Each number is 200 + 20 x the weight over its row's rms, rounded and kept within 0 to 999. Layers, rows and columns count from 0. The size before them is the row's rms in percent of the matrix's.

# layer 10 MLP up, 1280x320, rms 0.0665, rows 979-1033, columns 64-127
107,223,158,189,186,193,170,179,205,226,200,221,194,211,215,181,188,192,199,255,208,191,168,205,204,208,196,189,199,218,217,192,209,214,190,196,202,198,200,224,206,159,185,241,167,206,199,186,200,176,199,204,166,214,243,213,201,208,187,213,207,204,252,184,212
088,224,169,189,213,188,211,166,208,217,202,218,222,169,221,245,228,217,144,169,191,177,205,176,217,199,188,194,218,198,230,207,203,180,187,200,195,201,235,178,221,199,194,217,173,181,212,213,184,219,212,188,202,221,160,242,201,230,220,227,235,159,164,177,201
105,199,176,170,160,208,233,207,201,187,152,224,184,174,197,210,199,180,204,223,228,183,221,194,219,209,206,225,197,177,195,181,193,210,199,175,195,206,207,217,218,212,195,201,213,218,202,166,196,217,192,186,182,201,195,188,185,172,173,196,205,164,200,199,175
107,201,164,156,212,231,222,216,198,188,220,216,223,169,199,240,249,174,170,224,172,212,211,215,238,181,184,197,206,206,194,192,200,178,211,188,179,194,137,202,211,207,218,172,192,227,204,205,202,166,205,196,164,212,196,195,227,202,226,225,207,197,239,160,194
099,222,191,195,212,209,209,227,175,199,216,249,205,207,195,202,193,214,205,210,204,216,194,213,202,195,150,220,214,148,205,225,186,184,189,157,176,204,184,198,224,186,206,213,208,217,174,175,197,200,183,223,207,190,226,169,224,191,173,210,201,197,168,180,201
100,232,202,195,197,205,206,211,218,164,225,175,191,191,191,211,153,222,148,224,212,193,180,218,214,186,170,193,192,195,261,196,174,207,197,236,196,197,177,170,197,224,186,241,168,203,211,177,196,198,199,225,229,224,202,214,180,175,198,194,175,192,210,220,207
097,206,183,212,196,196,204,182,215,153,205,205,222,187,171,227,180,228,215,215,196,216,182,184,197,162,193,204,198,202,188,212,211,233,200,207,187,192,179,210,206,182,201,213,199,197,198,250,194,199,219,183,193,175,198,242,160,172,170,196,220,208,229,167,160
094,202,199,218,199,153,171,209,222,177,203,200,216,242,210,219,199,218,203,236,164,194,175,200,199,208,167,221,200,198,206,190,151,247,175,189,175,189,220,207,209,206,193,202,158,205,186,185,208,180,225,197,205,211,207,193,205,201,158,221,184,162,240,174,210
078,203,165,243,228,221,159,202,202,200,204,210,215,188,219,219,175,244,193,207,165,213,133,193,198,189,201,175,200,175,186,236,208,232,215,205,205,213,194,199,198,216,182,237,206,200,186,201,187,225,188,190,206,216,179,229,192,179,229,196,232,201,225,216,189
101,200,150,164,207,211,260,175,204,217,169,207,198,178,197,224,273,175,181,193,202,218,214,201,197,205,218,186,228,193,197,213,163,223,186,180,192,224,208,218,194,197,181,193,177,228,204,218,221,243,178,192,201,195,196,253,230,170,154,206,225,182,202,178,179
088,190,177,220,137,187,176,214,239,218,224,175,163,204,234,238,190,208,220,207,183,190,197,187,199,198,188,189,246,226,185,214,199,247,220,222,217,211,209,179,173,184,187,193,208,222,206,220,176,204,230,212,218,203,195,218,186,139,195,195,188,222,237,186,181
085,193,202,203,192,228,206,208,180,217,200,200,195,185,221,192,241,206,206,206,204,212,230,190,188,215,204,189,196,247,192,178,186,185,193,203,206,178,216,190,167,163,196,252,194,197,227,180,185,194,240,195,186,187,191,192,203,202,167,217,229,206,225,212,183
093,185,188,236,123,186,193,188,187,197,174,197,188,200,210,191,191,195,187,209,225,195,185,177,195,223,208,239,195,227,210,171,208,232,210,199,178,226,186,236,206,212,185,207,192,211,230,191,184,201,201,197,230,179,199,213,214,213,194,200,208,198,229,201,178
098,220,194,201,225,174,202,216,198,207,174,191,194,178,194,200,213,203,185,196,186,199,200,197,193,179,168,207,236,213,231,187,170,205,186,201,169,211,216,181,220,192,197,219,177,205,216,204,227,149,215,219,212,180,192,186,203,153,203,207,203,189,192,208,181
100,215,198,205,195,221,168,208,183,236,256,210,191,215,198,199,212,203,200,211,172,227,226,209,182,228,211,211,224,197,185,228,178,190,176,191,212,217,171,179,212,186,216,206,176,198,188,200,239,171,209,218,166,160,200,168,158,184,214,206,211,218,234,175,194
105,201,218,212,209,208,222,187,223,224,189,240,182,202,190,161,216,169,187,204,187,195,191,216,204,194,206,220,196,209,209,194,172,206,169,216,211,187,166,185,177,208,205,200,191,206,210,193,181,228,182,198,205,190,191,234,179,215,201,195,238,181,240,236,199
090,182,163,204,181,190,228,185,179,188,204,178,186,239,173,215,220,184,211,196,213,217,224,176,226,202,193,206,226,182,151,199,174,201,176,223,155,187,225,215,199,203,202,186,206,204,224,198,210,225,199,188,182,206,208,220,157,182,196,219,190,193,193,188,215
102,212,180,224,188,196,172,222,216,201,224,193,218,183,195,185,192,185,214,178,185,233,212,192,239,214,183,207,198,205,198,185,209,208,186,183,225,180,230,206,246,177,197,196,205,216,227,197,154,191,176,191,194,187,201,200,202,196,199,218,185,200,188,156,187
092,247,222,185,174,196,227,176,229,211,197,209,157,196,190,182,229,143,194,177,184,210,184,274,225,183,228,201,202,172,213,233,200,190,266,189,179,202,196,223,240,212,196,219,222,187,174,188,213,204,208,193,238,209,196,213,176,237,177,215,219,192,208,205,203
094,191,200,192,167,194,208,193,177,216,212,219,169,181,245,201,202,200,183,201,179,227,198,204,218,233,236,214,173,221,202,194,183,205,183,224,215,207,195,179,220,168,205,199,196,205,204,205,171,218,185,245,208,174,192,208,180,182,216,184,235,197,209,180,185
103,233,192,215,212,206,199,201,230,205,173,212,187,193,224,178,195,217,215,214,201,237,214,207,195,240,180,180,227,197,173,200,171,215,221,202,190,181,177,249,186,194,188,200,209,211,220,224,179,192,204,209,187,196,157,231,207,210,209,208,212,190,213,174,217
095,237,202,212,185,223,210,195,219,222,184,236,202,228,209,187,248,174,191,217,191,177,203,243,204,202,192,216,220,213,210,171,190,192,207,199,183,213,179,258,219,180,217,205,168,220,174,186,179,184,175,194,221,223,162,245,200,202,190,190,204,197,202,194,236
099,198,183,202,207,214,229,179,211,178,214,172,189,173,254,179,208,195,181,192,216,223,186,240,240,214,214,215,185,183,194,199,179,198,193,186,211,190,177,200,196,211,194,222,220,214,201,187,196,192,211,204,206,193,198,216,183,189,192,193,209,229,232,185,211
085,202,195,206,183,154,189,203,171,228,212,231,211,194,189,203,194,203,190,215,194,224,205,195,203,181,191,195,189,208,187,220,179,189,213,185,214,233,189,218,217,178,198,201,209,189,201,180,192,180,217,222,175,168,225,187,243,197,169,182,222,202,193,207,167
111,227,204,226,198,238,232,178,199,214,163,224,203,206,205,177,210,182,188,206,197,230,198,260,184,201,206,221,223,201,215,212,191,190,167,154,182,246,190,207,195,166,179,182,210,244,191,228,150,234,178,208,190,173,200,215,154,172,200,202,196,179,188,201,195
103,194,168,194,149,189,216,203,198,208,192,201,201,231,215,191,196,183,198,208,226,172,160,195,205,171,186,208,204,205,232,196,199,216,208,219,194,253,218,188,216,187,180,214,197,191,195,199,180,200,185,235,190,214,192,211,175,200,149,223,192,211,194,195,172
108,205,193,215,188,223,219,185,169,208,213,183,206,243,203,190,160,233,171,248,203,233,198,210,201,172,183,189,170,212,171,164,187,231,244,215,217,209,191,194,200,175,186,203,219,230,178,193,150,223,265,216,168,207,207,170,169,207,214,220,191,217,232,151,199
096,196,183,214,191,195,213,208,194,186,185,173,227,191,216,199,156,252,186,215,213,162,172,189,210,201,200,204,206,207,214,225,173,230,215,194,194,208,227,196,225,187,181,181,203,193,191,232,191,225,181,220,217,195,183,174,224,217,215,217,213,194,221,201,186
059,213,200,216,165,205,199,180,187,193,228,207,163,182,189,221,221,247,150,218,196,204,194,204,203,197,185,202,232,149,212,218,177,182,219,179,193,245,188,220,218,204,184,214,168,182,195,226,208,212,201,215,189,175,169,197,196,196,167,225,214,178,213,175,220
103,226,228,181,222,196,213,202,192,196,169,251,226,192,191,249,179,192,209,198,177,187,193,211,211,217,228,234,196,175,219,193,190,204,194,181,202,242,213,218,195,205,181,187,179,199,219,213,196,240,201,235,186,195,184,226,203,217,211,204,204,208,205,213,186
092,211,205,233,191,236,206,216,217,182,184,217,158,200,181,211,164,187,204,201,190,218,231,194,203,220,192,195,202,173,199,226,187,214,227,212,184,183,189,212,216,232,180,190,206,213,202,230,223,204,164,181,213,192,205,204,194,191,186,208,188,189,207,148,214
094,226,184,172,167,213,212,224,191,208,170,238,191,174,231,232,200,213,195,224,222,191,231,206,204,205,214,219,215,210,178,177,203,241,190,228,219,208,203,209,190,171,169,224,202,209,208,233,205,199,187,191,170,159,209,237,209,156,179,205,186,187,205,184,201
090,198,195,188,200,205,228,204,212,236,228,197,168,202,168,200,228,173,163,195,202,166,171,219,237,218,197,202,233,168,211,236,205,178,216,179,184,204,236,208,231,195,196,175,207,225,195,226,168,196,209,209,207,194,211,179,196,205,185,211,227,203,190,193,179
112,201,214,178,150,219,178,199,209,221,174,208,190,224,195,182,231,189,212,227,220,198,232,194,213,193,212,209,216,211,174,196,174,218,172,184,175,225,198,210,201,187,203,207,191,211,196,188,227,210,189,207,190,178,184,185,196,190,181,226,212,215,217,182,176
102,176,179,185,146,205,205,215,188,199,209,193,178,224,176,187,202,218,179,187,242,232,197,204,191,204,217,227,200,179,197,213,184,198,177,190,180,206,196,199,220,213,157,198,200,226,201,195,191,222,221,191,198,146,194,180,173,202,153,192,190,187,218,162,164
114,205,215,209,190,199,208,226,200,177,219,212,226,192,237,181,158,231,207,253,204,229,221,187,208,179,183,236,160,181,170,169,199,198,195,215,167,232,172,187,203,190,201,185,135,216,196,177,199,178,190,225,203,172,205,207,190,190,215,226,219,151,204,215,195
080,222,199,202,198,203,216,184,213,184,187,203,196,179,197,185,235,201,185,219,201,174,211,230,196,199,170,192,214,216,167,206,170,201,181,160,208,231,185,208,214,212,207,239,226,223,198,149,190,184,197,210,158,199,221,191,213,159,189,192,204,213,193,198,215
080,184,213,161,182,182,189,246,234,193,203,221,191,225,165,172,228,160,217,198,231,228,173,186,196,196,194,210,174,222,210,203,199,189,197,204,229,192,216,169,229,179,198,188,204,189,166,191,204,188,180,178,214,175,175,192,196,198,204,175,189,206,204,192,180
086,205,175,198,188,177,196,204,200,203,203,218,173,211,174,218,206,205,163,219,200,161,207,168,237,201,226,220,197,187,201,196,181,182,217,219,188,213,202,175,206,185,190,204,209,194,234,253,225,231,211,219,225,206,186,179,240,211,226,216,198,193,221,219,217
094,185,205,208,198,221,196,179,203,219,194,199,201,217,193,208,183,212,210,231,229,167,200,225,216,214,190,207,165,189,217,211,202,185,181,191,181,203,231,208,214,207,200,236,187,187,219,192,212,151,178,245,228,208,173,200,181,178,185,180,183,188,183,211,188
106,203,187,212,214,204,193,206,206,198,250,174,186,213,212,207,176,209,204,225,208,175,209,221,208,210,180,230,217,243,190,213,216,198,220,186,201,173,170,195,204,245,197,168,208,225,209,190,181,177,215,184,201,178,198,184,219,188,159,212,185,211,202,192,200
090,199,214,208,190,187,243,182,170,178,190,207,236,195,213,208,201,230,146,194,167,180,215,222,240,224,179,197,186,176,173,205,187,215,201,176,204,232,182,216,197,185,199,228,206,196,176,243,175,212,171,183,156,210,175,234,209,203,233,200,219,165,201,191,197
096,221,174,205,207,188,194,167,206,223,203,215,216,182,190,239,234,197,179,226,204,176,214,195,203,219,194,247,188,202,190,186,205,200,193,164,223,202,180,189,208,223,206,206,182,193,173,232,181,223,208,192,189,177,201,166,169,171,198,185,204,192,214,190,207
091,187,164,213,185,190,220,201,200,242,227,156,190,202,208,215,163,203,221,222,193,203,227,184,194,209,188,207,180,168,180,182,198,239,200,199,197,208,201,171,188,220,165,164,209,198,207,191,207,213,180,217,199,172,201,215,165,199,203,215,214,216,204,185,170
105,193,213,193,176,194,200,210,175,189,181,220,164,217,224,213,214,169,200,235,218,180,197,217,224,203,211,198,205,199,210,195,181,175,189,186,183,183,178,198,229,208,155,179,184,240,189,218,218,170,187,211,225,169,202,175,246,227,152,203,181,178,161,201,214
094,211,207,217,186,152,199,170,235,215,197,171,192,198,202,201,188,190,202,228,184,179,194,189,226,228,194,210,196,221,222,209,203,186,194,216,198,179,244,184,230,191,232,207,178,194,233,206,180,184,206,212,218,208,213,196,215,170,210,207,228,218,223,188,186
095,164,192,193,186,210,216,193,177,183,216,197,224,185,182,219,208,207,176,207,204,221,221,186,243,192,196,211,198,181,186,170,189,226,199,174,186,222,217,193,233,221,196,189,171,210,176,189,213,191,199,167,214,165,201,196,218,206,167,209,181,208,229,221,200
089,217,206,221,223,222,251,168,242,172,173,224,167,201,181,195,199,175,175,197,206,177,167,233,204,203,220,212,199,148,176,203,218,230,196,206,192,192,202,190,183,196,192,206,208,212,205,205,171,235,162,201,181,206,181,220,197,145,210,208,219,181,201,202,212
089,195,188,263,209,198,178,151,206,161,186,218,167,184,191,174,191,198,221,197,177,200,221,180,207,203,201,208,187,207,196,214,199,205,182,197,166,189,189,193,197,215,208,208,198,225,209,178,175,179,173,220,209,226,194,245,211,194,183,188,180,187,165,240,211
098,210,195,219,168,175,188,182,188,173,216,221,194,191,202,224,225,198,184,224,202,192,207,165,229,173,138,215,211,194,198,188,181,201,195,212,192,236,224,195,224,205,189,217,221,224,204,184,180,201,197,188,198,187,206,203,173,155,224,226,203,181,254,182,164
107,235,207,193,159,224,200,193,215,195,136,230,202,221,222,242,159,200,194,219,166,187,187,208,202,210,208,178,194,160,220,193,212,235,208,192,188,189,183,189,242,209,188,201,208,204,178,219,178,192,230,191,181,205,202,241,143,224,221,215,207,185,204,191,219
104,178,198,227,163,168,199,187,195,192,213,239,226,216,205,217,190,222,196,239,171,176,203,219,217,196,191,197,208,192,187,165,198,223,205,213,208,198,223,181,193,182,192,213,203,183,187,196,186,191,209,189,225,220,222,199,159,181,163,207,189,203,206,207,218
097,228,208,186,182,204,239,181,209,236,155,184,197,210,195,234,209,225,203,196,198,187,222,242,211,206,230,224,195,177,195,201,213,208,220,184,209,203,205,206,183,200,210,206,174,197,176,197,180,205,176,216,174,207,182,184,258,210,209,181,233,187,217,205,231
101,187,186,209,210,176,226,205,178,195,220,183,209,224,191,211,203,195,161,211,213,163,192,221,214,187,190,175,226,158,189,180,184,217,218,196,211,219,190,185,212,215,193,210,194,200,185,203,228,206,190,202,203,204,190,216,220,221,205,217,200,180,200,213,194
111,220,173,235,201,163,195,170,187,209,186,211,184,191,159,222,203,182,178,213,191,205,252,202,209,172,195,210,211,147,188,188,180,229,193,184,179,203,183,147,205,161,196,221,233,210,214,227,213,206,188,212,210,175,217,200,224,223,190,249,184,151,205,137,182
# layer 10 MLP down (transposed), 1280x320, rms 0.0598, rows 979-1032, columns 64-127
097,165,223,205,202,156,199,206,209,198,191,184,204,176,183,184,202,228,207,182,195,207,198,214,158,166,195,203,200,189,200,195,247,206,188,214,216,198,216,210,177,202,188,231,214,204,193,188,228,194,210,199,186,190,180,208,181,211,201,192,214,227,182,205,241
084,205,201,212,187,221,196,196,185,213,224,212,194,203,246,166,199,200,225,203,166,222,180,161,196,224,153,212,179,199,201,169,188,195,180,191,199,205,174,206,191,197,189,194,230,213,186,201,187,200,175,222,201,163,215,154,196,243,172,230,219,236,203,234,198
109,222,202,209,156,195,192,182,191,181,186,201,166,172,224,235,187,218,179,182,160,196,216,179,171,188,204,209,197,193,190,216,203,194,178,209,236,157,205,205,176,179,177,189,220,176,182,209,184,218,194,209,198,222,196,160,200,219,207,211,251,217,216,212,204
099,180,190,177,220,224,198,208,219,194,212,213,217,203,160,217,208,206,246,185,203,177,234,186,197,209,191,211,200,172,201,173,213,197,175,197,218,187,195,181,215,204,210,229,228,215,201,202,186,215,193,239,214,203,194,196,185,189,207,195,226,214,193,187,228
098,208,191,188,194,182,169,185,209,253,175,196,201,182,218,174,167,191,236,219,202,244,204,204,175,195,227,208,227,204,198,174,214,209,204,210,210,199,183,216,206,195,204,197,158,194,198,193,196,213,225,188,187,204,217,176,194,166,195,170,194,220,195,197,226
100,178,198,204,218,220,202,209,239,190,206,151,203,209,211,148,203,214,200,186,207,182,207,185,211,183,219,196,204,236,187,263,177,182,158,215,198,172,210,238,157,177,216,245,182,219,182,225,178,213,219,207,247,204,182,187,220,208,203,222,205,181,208,222,206
104,254,192,224,221,211,173,223,183,215,232,195,216,179,189,189,169,183,190,213,208,191,178,230,176,206,189,191,166,179,205,213,181,183,200,179,206,194,198,226,206,193,223,195,156,198,187,195,192,194,202,180,208,207,186,181,173,204,191,184,175,181,167,209,193
099,228,202,205,179,218,219,198,192,186,193,210,193,201,183,216,139,218,202,183,211,210,167,219,178,189,235,213,208,194,209,169,210,195,244,197,214,225,206,220,214,199,178,186,220,172,201,195,178,202,194,211,251,166,194,192,203,193,186,195,192,202,157,242,199
082,176,208,206,187,204,191,181,179,197,189,201,153,219,196,180,216,214,218,159,180,209,221,207,211,182,176,207,222,203,230,206,170,180,212,185,194,260,206,228,212,200,162,158,176,216,203,213,188,210,204,225,220,199,168,195,190,236,171,211,210,187,191,210,229
095,227,193,169,181,205,192,187,182,150,198,233,184,199,205,197,210,200,211,231,181,209,232,179,183,156,187,182,196,174,181,177,232,186,200,227,181,172,202,191,210,199,245,193,215,180,231,219,218,165,202,219,200,236,155,223,166,238,181,226,202,212,162,207,215
092,238,197,199,224,202,229,169,153,174,211,239,223,240,196,237,213,217,215,191,207,193,204,227,164,186,220,190,190,208,198,205,214,169,184,189,180,177,248,190,191,206,216,212,175,179,166,227,207,199,174,166,177,186,213,189,195,192,178,208,211,191,160,196,228
090,185,214,201,184,199,191,193,202,188,192,210,206,196,164,191,171,201,196,160,191,206,212,169,212,236,181,184,193,185,196,221,214,160,223,192,193,187,202,183,182,216,227,167,218,149,170,196,207,180,202,213,197,211,188,202,188,209,211,177,190,177,193,186,201
087,184,175,197,216,209,197,222,195,192,189,185,179,187,190,208,226,210,209,184,165,197,217,174,188,216,218,224,209,191,160,197,206,209,209,159,230,191,164,193,174,223,191,229,214,215,198,208,195,216,183,201,172,206,218,186,183,188,195,161,197,210,209,181,186
100,208,214,203,174,213,207,179,149,214,196,171,212,191,214,179,213,200,225,162,183,206,199,191,207,225,183,220,163,160,205,197,244,243,216,206,209,173,220,185,188,215,181,155,203,191,232,222,230,239,201,209,209,222,188,193,180,214,193,191,202,179,184,215,187
110,227,202,197,171,184,226,198,190,172,170,224,172,186,199,192,197,181,180,190,232,189,201,184,192,168,182,217,159,186,231,209,223,201,203,197,195,199,227,196,248,221,188,214,216,214,210,185,211,239,203,208,223,196,201,212,214,208,187,223,174,191,191,199,186
090,237,205,221,245,195,182,192,203,223,212,193,211,191,215,203,199,240,214,239,186,169,220,206,161,200,235,180,206,217,170,215,210,221,221,163,237,179,176,229,207,186,185,208,187,206,197,206,188,191,222,199,205,179,243,224,188,209,159,213,210,245,239,183,233
094,195,197,197,150,227,164,204,218,235,210,247,234,211,236,179,200,220,213,193,177,165,172,195,210,211,187,202,196,199,191,191,202,166,202,174,187,188,204,211,211,194,214,217,213,193,181,201,199,209,211,203,187,213,221,195,204,196,203,185,224,214,195,219,211
104,195,188,207,204,184,235,202,187,209,204,172,199,190,206,222,215,211,193,197,237,237,198,202,175,200,193,200,209,181,228,184,179,204,172,223,179,154,199,173,197,218,193,201,224,165,217,232,223,196,220,217,218,221,188,192,199,187,195,204,208,196,163,169,176
093,146,204,202,176,203,178,214,186,225,210,202,212,184,183,211,172,222,215,200,238,219,221,167,175,201,183,222,239,219,205,203,205,235,172,230,208,179,199,174,180,197,205,188,218,209,192,193,216,199,215,194,149,168,209,184,195,176,205,196,182,199,187,204,198
089,170,213,197,215,204,197,211,175,189,198,197,205,144,193,181,201,162,184,223,220,178,218,219,187,189,202,204,217,178,214,208,218,191,190,198,195,217,194,195,202,216,201,213,224,206,200,206,214,214,186,205,216,257,232,197,241,217,225,224,185,196,172,190,199
104,193,170,201,234,198,196,204,206,202,204,205,198,206,221,177,214,206,203,180,189,204,201,195,194,231,181,208,204,237,204,188,221,197,178,215,176,209,211,207,207,223,160,161,228,213,176,195,188,201,219,169,216,196,198,193,202,199,196,179,189,198,199,211,165
097,195,203,165,214,215,172,226,166,192,180,249,167,210,189,217,169,212,215,156,168,220,182,208,181,175,145,214,144,223,202,200,222,212,219,203,198,181,189,175,210,203,157,166,209,175,252,148,185,218,203,175,200,212,220,209,214,180,198,229,200,235,202,184,174
089,204,210,178,195,213,221,218,204,186,212,233,190,177,215,196,208,192,218,201,182,212,195,178,208,185,198,214,185,179,191,186,205,224,174,204,215,185,191,227,201,212,161,211,214,235,229,192,180,222,185,189,199,191,179,217,185,182,221,199,246,207,213,193,186
086,225,209,219,174,199,230,212,191,180,187,207,183,201,203,192,188,192,246,150,192,202,168,195,189,223,208,204,195,187,238,202,212,172,195,188,195,204,212,196,172,203,276,190,186,180,195,201,208,195,225,189,174,194,200,184,184,211,193,199,183,193,181,191,225
113,184,207,206,220,215,188,199,220,228,198,160,225,173,232,204,212,181,197,236,182,204,202,202,163,207,175,204,201,161,214,201,199,167,204,214,198,218,204,180,221,155,194,213,229,202,181,219,194,153,196,184,213,185,220,201,188,200,192,171,185,215,192,263,201
098,210,208,175,252,200,233,196,197,195,200,175,186,219,167,239,233,235,222,206,172,183,203,205,200,211,212,184,211,193,187,178,182,190,222,187,225,204,180,195,204,229,226,212,223,200,222,190,208,193,186,224,185,211,210,188,196,209,209,218,227,191,187,192,222
115,192,198,179,222,183,204,218,162,220,191,201,230,184,216,204,207,252,210,202,184,197,194,208,194,187,193,246,183,198,221,187,202,204,206,193,171,178,209,212,218,185,189,181,205,195,171,187,259,183,217,160,214,206,242,180,191,211,207,191,188,211,208,216,170
098,213,205,173,179,187,181,183,216,174,183,237,214,225,201,225,229,163,234,184,168,210,202,166,179,166,209,206,224,184,216,204,233,206,225,168,220,211,203,189,177,188,219,221,218,197,185,254,193,203,214,192,202,191,226,199,180,177,195,203,228,145,175,228,174
089,235,184,226,181,210,236,167,202,198,194,213,182,190,196,238,198,203,153,222,187,198,220,235,239,208,147,231,224,181,190,224,172,186,226,161,192,232,184,229,222,195,185,201,171,223,206,216,196,209,179,216,198,190,163,232,178,189,188,229,202,161,192,198,182
101,179,206,188,197,229,193,211,171,178,191,210,202,185,191,204,201,204,203,185,170,211,199,196,218,234,218,200,174,216,234,201,201,197,224,204,196,213,153,192,225,192,231,213,232,198,215,207,191,220,207,192,200,241,172,206,226,185,198,228,153,233,183,192,222
086,218,197,150,228,215,222,183,205,193,217,197,227,175,193,193,161,185,174,190,191,207,180,186,188,195,172,198,237,198,213,193,188,196,184,186,211,174,210,242,201,192,230,185,186,220,206,211,194,179,178,204,244,167,219,181,220,205,218,189,199,190,167,205,203
072,193,174,200,193,213,188,188,221,208,200,194,192,195,178,205,223,174,192,174,187,194,207,186,186,222,241,201,208,215,199,200,233,199,187,199,189,157,223,216,222,171,248,210,180,160,191,234,184,186,188,201,204,181,198,192,167,192,197,171,194,191,176,210,294
088,210,176,209,195,205,195,198,211,212,183,225,210,215,210,206,225,190,202,166,218,171,204,224,185,170,205,207,185,241,197,196,184,198,193,178,247,214,186,204,208,184,212,200,190,200,201,190,206,196,181,180,151,223,212,193,174,224,198,187,201,188,213,217,223
109,189,206,220,197,197,198,162,222,199,164,204,212,231,195,193,200,212,184,178,189,150,211,174,218,208,166,211,171,212,201,158,166,195,178,180,197,226,177,190,223,233,198,204,206,176,235,199,188,215,195,205,222,192,207,173,184,183,211,196,169,195,191,215,164
103,209,255,176,189,240,215,181,212,179,184,207,203,181,149,206,191,194,161,224,193,228,203,230,211,227,213,145,219,207,196,223,226,180,197,208,181,216,218,213,227,223,252,205,181,185,184,179,180,151,177,168,185,219,212,211,188,189,216,214,209,199,212,214,235
110,175,187,178,209,162,181,192,196,171,171,196,225,174,196,219,209,169,199,238,210,198,229,214,206,204,189,186,217,178,205,206,235,196,201,261,220,204,184,221,217,180,229,204,172,170,192,204,209,186,196,197,207,189,184,209,191,213,188,193,211,216,219,219,184
081,229,193,160,209,189,203,182,206,211,209,204,219,211,213,213,202,212,223,230,167,200,206,209,177,182,181,210,182,181,211,189,175,159,212,224,170,222,221,188,221,183,187,202,182,228,187,193,222,218,206,221,192,205,201,215,200,202,191,235,208,186,201,186,166
081,252,178,216,221,200,206,184,177,195,186,207,189,181,213,233,185,212,189,209,179,204,213,227,191,172,211,197,233,164,195,207,176,194,197,187,215,242,196,214,202,203,188,196,219,215,239,231,202,215,201,195,174,220,208,216,176,187,211,210,213,180,193,178,208
088,206,191,200,214,203,234,203,213,205,210,206,180,209,169,227,193,193,219,164,222,185,211,207,210,183,209,196,184,185,176,219,172,201,197,186,205,241,204,164,216,186,184,246,172,200,187,211,224,179,216,196,228,207,200,203,171,191,229,202,157,212,183,208,207
092,212,216,205,216,206,187,198,206,208,180,247,186,193,205,194,191,197,231,203,182,205,171,224,216,202,210,220,216,185,202,197,220,213,182,189,188,196,236,233,224,177,246,203,194,214,218,228,206,223,195,204,179,215,209,229,151,210,239,195,198,188,247,211,254
119,216,207,198,201,182,200,213,202,188,207,216,201,204,203,167,186,198,193,174,229,208,195,171,220,141,195,165,192,200,206,216,224,213,213,203,187,200,206,240,215,214,212,195,205,167,191,213,210,207,208,191,196,210,175,214,195,222,196,187,199,182,211,208,222
083,200,200,207,203,197,174,194,199,211,214,179,178,209,221,189,209,165,207,200,180,208,205,167,150,206,216,199,161,204,206,201,225,174,188,195,220,169,235,200,150,239,213,216,192,236,229,180,196,205,226,176,204,239,213,207,204,167,187,207,226,194,217,201,244
097,204,195,205,204,204,204,246,198,203,181,199,170,205,188,191,178,170,235,180,185,224,221,173,190,150,172,192,221,210,245,201,191,187,202,224,164,221,245,214,168,225,205,185,235,215,183,210,183,163,189,191,207,205,190,218,186,229,218,227,184,212,176,216,178
099,201,206,204,185,193,185,248,188,203,211,208,182,221,219,190,242,219,205,162,191,200,199,187,217,213,230,231,208,160,188,193,221,141,205,196,216,176,192,214,202,208,196,231,199,213,194,205,166,201,217,205,165,199,199,188,198,215,179,212,223,230,191,170,161
129,189,184,216,161,173,193,178,214,200,218,196,158,204,176,207,195,140,195,231,209,186,215,196,182,251,198,189,236,228,177,199,195,170,183,180,191,198,195,176,196,224,220,177,199,232,205,182,202,199,199,191,206,191,181,167,219,221,154,199,213,187,227,173,200
090,187,183,199,215,185,200,244,196,235,208,203,208,194,231,164,193,187,170,178,190,230,181,209,161,195,258,184,225,199,208,189,209,204,184,202,196,199,213,219,208,183,217,196,213,200,173,200,162,190,217,196,197,190,177,201,204,191,197,168,248,203,211,183,218
101,181,195,209,182,144,189,208,170,193,191,206,191,219,212,208,216,170,193,227,170,222,205,183,199,166,202,187,216,206,186,169,204,164,200,219,209,199,184,203,193,180,145,192,229,187,190,238,203,201,199,215,209,190,204,170,183,210,180,216,231,209,195,191,171
095,209,188,211,199,194,183,165,178,215,167,165,222,196,208,198,197,231,217,197,201,224,215,199,209,198,181,207,206,188,222,197,195,196,170,190,161,217,193,178,195,228,142,177,198,152,211,192,210,205,188,191,254,212,200,207,202,209,216,220,159,152,192,200,193
082,195,218,211,201,209,196,206,188,174,201,170,215,172,212,160,205,206,194,206,206,210,177,229,193,241,198,162,195,166,209,191,201,197,174,208,215,226,190,213,168,212,209,213,190,204,200,215,225,158,166,203,220,219,219,177,229,189,213,227,195,193,181,182,228
103,167,225,196,198,207,188,192,160,209,211,179,214,185,173,197,219,218,222,187,171,226,216,211,185,203,196,238,164,190,173,222,184,165,213,193,218,187,197,210,207,182,228,162,214,210,191,169,200,191,204,190,167,190,223,183,162,179,196,178,222,200,211,195,191
111,219,217,179,199,184,198,217,175,209,183,188,194,163,198,172,168,195,207,196,165,222,186,222,184,202,180,185,216,206,194,193,197,162,220,162,173,214,212,213,228,198,221,195,196,191,189,218,172,177,157,192,210,193,241,208,155,208,217,195,210,193,221,210,201
089,222,216,184,210,221,202,199,195,206,205,221,211,175,193,164,191,205,218,214,237,187,198,165,250,219,201,196,220,227,167,226,192,205,225,198,183,211,214,206,220,194,194,207,160,226,189,174,192,173,189,190,215,197,193,197,189,187,193,218,177,234,213,204,243
093,187,179,222,174,198,179,186,185,227,195,235,235,212,214,167,214,170,217,160,211,185,164,187,185,204,198,194,199,222,161,184,195,218,184,186,160,229,222,146,232,179,193,175,176,231,195,204,205,179,211,213,225,220,216,221,173,172,186,225,208,179,207,194,208
098,196,177,223,205,211,231,214,252,171,197,181,177,197,192,205,196,183,202,208,171,194,181,179,208,210,201,194,213,193,152,169,201,190,203,191,225,198,179,218,225,213,205,204,191,229,172,225,196,195,204,169,150,205,179,189,199,185,212,142,237,208,223,207,221